Part of a small language model's weights.
Size: 15 layers, width 320, MLP 832 SwiGLU, vocabulary 8192, 19.7M parameters.
Architecture: RMSNorm after each block, rotary positions, untied embeddings, normalized queries and keys.
Training: a variant of Adam for these matrices, 676M tokens, 8823 steps.
Each number is 50 + 12 x the weight over the matrix's rms, rounded and kept within 0 to 99. Layers, rows and columns count from 0.

# layer 6 attention key, 128x320, rms 0.105, rows 89-114, columns 192-255
65 53 52 44 43 45 24 29 30 52 42 49 37 26 77 41 46 37 92 54 34 65 46 46 52 54 35 28 63 38 49 38 69 29 42 41 68 52 45 54 20 21 40 38 64 44 31 62 39 45 51 37 61 28 35 69 56 57 32 51 48 57 53 51
53 21 47 63 70 60 34 58 55 29 59 67 57 59 09 62 23 44 51 50 57 43 48 45 42 58 59 57 14 64 39 39 64 68 50 40 41 66 57 33 41 71 50 56 32 55 57 37 38 55 49 58 39 54 38 26 34 82 60 49 75 53 44 54
61 47 56 40 34 59 69 47 60 41 61 53 43 50 39 55 59 40 45 55 51 63 57 46 75 75 52 35 71 36 57 45 44 34 53 39 57 51 38 38 43 76 47 32 54 34 39 54 42 40 51 59 44 87 50 47 39 59 42 43 59 56 42 41
40 36 45 34 46 34 72 47 82 23 58 67 55 56 62 49 43 41 57 51 52 42 60 33 76 49 56 53 54 48 47 58 64 64 38 51 42 66 37 26 54 42 46 53 60 57 40 61 51 65 47 30 53 36 61 60 55 63 71 60 62 48 57 65
77 49 46 57 39 59 36 08 27 69 59 21 34 23 47 64 52 50 68 75 49 65 42 82 23 42 54 22 29 63 39 39 49 43 77 43 53 43 63 75 53 40 54 40 38 41 45 46 28 46 61 54 61 66 53 58 32 40 09 55 49 44 71 28
42 73 68 57 38 44 67 42 47 33 41 49 53 38 70 36 43 41 50 47 50 58 63 48 54 57 52 45 59 45 69 41 36 37 41 70 55 39 41 45 55 54 53 57 57 44 43 51 79 55 53 25 51 48 55 61 61 44 53 50 44 62 31 42
78 63 52 50 42 52 51 13 25 49 65 36 23 37 50 94 62 40 61 87 70 72 46 61 51 67 65 38 45 58 31 40 28 31 75 42 49 62 64 69 44 58 55 29 37 34 37 35 43 39 72 46 70 68 38 47 64 52 23 50 37 35 50 17
65 36 47 46 46 46 54 50 41 60 36 62 32 75 38 59 50 49 46 66 49 49 31 67 63 22 54 31 71 50 58 47 53 49 67 42 48 30 53 37 43 42 51 61 50 59 41 59 40 57 46 27 43 28 58 56 41 62 45 61 82 41 56 37
53 46 55 61 59 43 50 54 59 35 75 65 32 45 46 57 44 58 45 51 43 35 63 74 43 38 52 50 45 46 58 48 49 57 35 38 44 43 49 63 54 42 65 57 29 59 40 41 60 66 41 34 45 57 66 56 43 61 27 42 41 40 46 50
48 58 45 38 45 50 57 49 34 59 42 55 50 35 56 31 44 48 56 61 60 54 37 43 59 45 62 53 54 67 38 67 51 50 71 58 55 35 55 47 42 53 43 45 70 48 44 59 31 50 65 62 48 36 32 57 66 42 64 61 41 59 45 61
43 34 47 51 46 43 54 40 52 31 68 49 54 69 35 54 55 58 47 54 47 41 76 66 55 33 47 45 43 43 68 43 47 38 42 47 26 45 56 56 49 35 56 63 48 54 52 46 53 63 37 42 44 43 74 56 41 64 53 52 44 51 37 42
39 59 57 25 53 44 69 62 39 46 53 62 63 44 44 51 58 39 54 39 52 49 48 18 70 53 61 52 58 66 48 42 59 63 47 54 52 31 65 33 45 49 49 39 68 60 54 69 38 46 57 66 62 48 53 50 62 54 81 65 39 44 58 40
54 43 59 58 41 42 44 49 63 35 54 52 48 61 34 58 54 54 28 48 41 51 63 54 35 47 54 33 60 47 65 48 45 39 37 35 38 20 48 39 49 33 38 68 40 56 53 50 61 73 41 28 42 45 55 48 54 68 66 46 65 55 50 48
69 48 41 52 43 71 41 58 51 51 68 45 36 56 40 61 54 65 53 51 42 37 52 56 37 36 47 27 25 58 70 42 45 44 52 44 45 70 51 72 43 42 61 62 55 45 54 41 49 59 40 63 37 60 63 37 41 49 66 57 41 67 44 65
57 53 47 42 28 45 44 59 51 57 61 39 45 44 57 60 79 38 55 60 47 62 33 40 41 44 64 65 45 59 58 61 34 63 72 26 57 48 62 53 44 49 62 57 55 62 70 44 43 40 41 35 58 50 43 54 65 37 58 48 65 49 67 51
46 49 38 53 42 55 48 34 63 35 66 47 42 60 61 52 49 56 54 58 38 30 55 62 41 48 54 55 58 48 48 43 44 50 44 40 40 54 43 60 54 36 57 55 47 73 40 52 57 70 54 31 46 47 59 47 49 59 62 64 34 45 42 54
55 46 43 62 48 55 49 38 46 45 38 41 56 60 27 47 46 36 51 40 33 40 40 57 50 64 57 49 45 47 41 53 55 42 55 49 34 43 55 67 54 44 56 45 47 46 31 45 64 47 49 44 49 59 49 50 51 55 68 61 50 64 62 62
41 43 44 44 63 68 66 51 68 33 41 49 49 59 50 41 31 45 47 39 37 43 58 43 53 55 47 40 57 37 65 51 51 43 41 58 46 33 45 29 55 42 44 44 59 63 35 60 53 62 63 30 57 47 60 46 42 43 61 51 49 52 54 43
62 39 48 57 55 80 42 37 57 68 57 36 46 37 34 58 37 54 38 60 37 37 30 58 35 61 40 49 29 56 46 64 52 64 45 50 39 66 42 41 73 53 58 49 37 52 61 36 43 47 49 34 42 46 42 44 37 49 46 61 39 56 57 38
48 39 33 47 54 49 49 41 56 46 61 41 46 48 51 51 49 67 60 66 49 41 51 57 49 47 40 44 50 58 39 55 34 50 33 49 54 60 43 51 47 52 40 31 62 58 42 47 47 43 49 52 35 41 56 28 46 65 46 52 48 60 70 49
66 79 54 57 53 51 27 56 42 54 61 47 58 42 50 39 78 51 52 58 56 51 53 63 44 45 46 64 44 42 46 62 37 74 39 58 23 59 54 61 46 55 57 69 57 29 71 50 52 53 26 55 45 43 45 32 39 48 47 64 54 40 36 49
52 30 48 65 73 54 40 80 33 57 48 63 52 61 52 41 77 38 49 51 59 62 40 46 48 50 42 65 42 77 56 53 62 65 20 53 46 30 52 77 42 55 41 46 51 60 74 36 22 59 33 60 37 41 48 62 29 45 47 43 67 53 62 48
38 26 40 52 37 37 50 51 61 63 31 49 62 43 65 57 47 74 39 42 50 45 49 74 33 43 48 35 57 37 43 51 31 49 47 51 49 38 57 51 54 49 56 57 32 46 43 46 57 56 69 38 56 69 87 60 37 55 32 48 60 39 43 57
53 58 61 68 32 58 44 38 71 46 59 37 43 39 48 56 53 62 38 78 50 52 58 49 49 41 49 43 29 36 29 44 29 30 45 50 31 66 36 48 53 49 62 65 35 53 58 44 60 45 61 48 63 64 44 59 41 67 41 67 42 27 37 45
64 47 43 51 52 50 48 42 54 46 53 49 46 49 57 56 46 45 52 59 44 52 40 45 44 54 43 44 43 56 47 53 52 39 47 44 62 58 39 50 56 45 44 56 49 63 53 48 59 51 37 53 54 54 47 52 45 45 47 49 58 43 51 45
50 52 58 52 58 56 41 67 49 68 60 62 44 44 53 60 49 47 31 41 46 67 43 47 58 54 40 58 47 47 44 53 53 62 63 57 63 56 58 58 54 51 47 44 70 62 51 68 34 42 70 53 59 49 46 44 60 58 76 51 66 61 50 54
# layer 6 attention query, 128x320, rms 0.108, rows 90-114, columns 192-255
65 52 69 59 52 56 54 46 48 39 54 59 46 56 58 51 66 54 43 44 46 44 27 64 56 70 55 56 62 56 34 50 60 54 59 55 56 47 52 50 32 57 49 52 47 47 66 64 42 34 31 56 51 58 44 30 39 47 48 65 30 26 58 61
27 62 56 57 51 33 27 30 59 54 22 60 46 37 60 62 47 54 56 55 42 41 54 62 53 50 53 47 57 38 50 65 42 38 31 61 51 34 32 47 43 46 44 47 54 55 45 57 59 64 61 48 49 29 81 38 68 58 43 47 61 39 70 29
43 41 46 74 56 47 43 59 49 47 37 56 41 52 57 49 66 43 48 35 54 29 47 54 51 63 42 71 31 66 33 40 40 49 58 52 49 46 65 57 47 71 61 48 45 66 55 53 57 41 53 42 53 43 41 40 45 46 56 50 59 47 47 73
45 44 61 29 62 49 62 40 42 63 39 57 69 48 49 63 47 29 55 59 62 55 37 50 58 42 64 27 47 51 45 44 43 56 57 54 59 55 40 50 66 56 40 49 65 48 54 30 38 53 40 50 54 73 68 63 36 54 41 45 46 52 57 41
47 23 34 41 54 30 23 62 49 52 69 35 41 62 57 42 37 56 53 45 46 52 51 43 40 34 36 42 51 54 77 38 67 55 42 42 51 38 43 70 44 40 64 34 42 65 66 49 59 63 56 64 40 51 42 62 48 55 43 61 40 35 56 28
40 57 56 32 66 54 48 35 36 50 43 58 59 53 51 75 44 39 67 52 61 60 51 47 42 33 54 35 58 48 58 52 38 53 39 60 42 34 44 50 56 37 43 62 57 45 47 38 45 50 51 54 55 47 59 60 41 51 32 44 68 65 56 41
51 58 50 59 57 59 39 46 62 41 66 35 39 45 34 49 33 54 45 60 63 36 32 49 51 67 60 82 32 44 39 44 44 36 55 40 22 61 54 68 49 42 66 44 50 43 49 52 63 67 63 46 40 47 49 34 53 53 48 67 31 48 34 52
47 67 50 56 50 50 74 68 51 65 64 47 56 66 44 54 43 41 40 61 50 46 49 46 63 50 50 90 53 54 45 56 71 52 56 46 53 39 46 75 45 48 65 32 34 41 37 61 63 46 56 57 49 39 69 38 41 53 67 43 45 32 55 34
42 30 31 41 36 56 22 36 56 52 45 46 54 48 49 57 69 52 66 61 46 62 55 57 42 51 56 30 39 41 53 36 45 50 53 51 62 49 47 50 59 48 46 56 65 54 57 38 50 43 40 48 59 46 42 64 40 49 40 46 71 52 54 37
57 72 49 53 44 54 60 48 56 57 57 19 55 55 38 42 55 45 46 68 60 45 47 53 62 56 70 66 49 39 42 53 54 57 64 54 34 48 55 68 44 49 71 40 33 28 44 38 59 53 59 57 37 47 51 50 45 43 60 61 46 43 42 52
62 40 34 37 33 54 53 27 52 51 47 63 57 62 63 66 63 55 60 67 42 57 54 66 51 39 37 32 49 43 47 19 56 55 48 51 59 44 53 63 63 45 49 75 46 48 41 27 46 32 33 50 51 66 49 66 35 47 23 18 77 34 49 33
60 44 47 57 53 51 46 37 44 52 63 62 44 38 54 66 38 61 45 59 41 61 60 59 53 54 58 16 51 30 58 42 29 37 42 60 37 54 26 44 52 45 58 49 56 40 57 42 64 40 60 44 42 79 57 45 41 45 26 44 38 44 39 64
45 37 32 53 42 59 26 36 63 58 74 35 31 33 48 53 45 56 39 35 53 70 42 53 60 63 56 47 43 44 49 46 37 37 46 46 54 51 14 58 49 69 54 58 55 65 60 35 72 32 47 55 48 64 52 33 48 61 25 54 43 47 52 59
41 39 44 73 59 45 20 43 56 63 44 59 40 32 67 53 57 59 39 23 49 60 48 40 49 59 46 44 45 69 47 44 48 53 40 43 64 55 38 25 64 54 40 51 48 67 57 67 70 35 64 51 50 35 39 44 50 40 35 48 49 75 57 61
60 39 51 50 59 48 43 48 55 58 45 35 43 51 71 58 68 63 50 44 49 55 55 61 46 48 55 44 47 53 53 45 47 34 52 53 40 35 42 48 50 32 68 52 56 26 53 41 57 41 55 59 40 50 51 56 51 56 36 60 34 59 39 44
65 66 56 40 54 57 76 57 49 49 56 54 55 61 52 64 29 48 63 69 56 63 37 37 61 35 57 47 55 40 60 50 39 58 41 42 45 45 45 53 31 47 62 59 42 32 51 29 42 35 49 61 39 86 40 50 47 49 56 48 40 55 29 52
56 41 47 67 44 43 35 39 45 47 34 40 56 54 63 52 49 58 50 34 45 37 50 73 45 59 54 50 38 54 38 40 48 52 41 46 44 63 49 53 40 46 57 40 55 49 45 62 61 58 52 51 47 32 63 39 47 63 39 65 50 50 35 50
39 45 40 66 57 24 15 45 75 56 32 53 40 38 79 36 67 37 25 23 46 54 38 26 61 58 38 53 36 61 61 41 68 41 59 60 68 78 60 17 67 54 49 57 57 70 51 77 69 56 65 49 60 29 24 60 51 35 58 59 65 43 67 48
28 30 41 44 67 53 42 36 51 60 45 48 37 51 59 50 63 45 40 53 67 66 52 60 43 62 45 59 68 58 63 39 51 35 72 31 50 55 49 54 69 44 54 61 47 73 54 67 53 38 44 61 52 41 50 54 49 45 53 64 46 50 56 38
53 63 62 30 49 46 72 56 50 52 44 52 35 62 21 44 50 32 40 68 37 46 36 30 60 39 58 50 51 36 31 57 53 54 40 52 53 45 52 60 53 44 49 59 58 36 57 44 41 47 53 52 59 46 39 69 44 27 69 28 65 45 59 57
61 72 65 54 66 59 54 72 46 27 71 58 44 41 13 52 62 66 46 63 53 44 66 29 50 65 49 39 54 58 42 76 48 67 66 90 42 49 59 32 48 65 35 49 62 28 65 53 49 60 44 71 59 51 42 39 35 44 65 40 41 49 46 68
48 66 64 61 41 41 47 63 65 56 63 42 63 48 55 45 68 32 50 61 60 44 49 72 58 60 49 40 58 55 59 59 61 31 59 59 49 52 56 42 29 45 43 40 42 37 36 51 42 11 53 55 47 36 58 52 63 52 55 49 42 37 40 72
53 50 47 44 46 36 51 35 61 66 62 52 34 41 63 45 49 57 39 42 50 64 45 65 53 55 56 37 77 43 76 54 52 38 55 55 52 41 44 38 59 36 58 41 70 46 35 51 65 31 43 47 38 64 67 64 47 37 46 58 57 51 48 40
12 52 66 32 53 23 33 50 50 47 37 59 39 23 65 49 79 24 70 00 43 63 30 13 37 58 58 45 47 78 64 80 43 63 59 65 70 66 80 41 29 51 40 54 83 67 69 64 36 55 43 65 71 21 37 67 92 46 83 59 44 81 85 64
64 51 59 56 42 37 46 59 58 68 70 52 41 39 64 38 42 53 62 40 46 54 28 46 47 42 56 32 52 70 65 47 62 70 51 35 57 45 59 62 45 43 52 47 42 71 64 42 46 42 41 50 54 67 47 55 40 43 42 42 59 46 51 36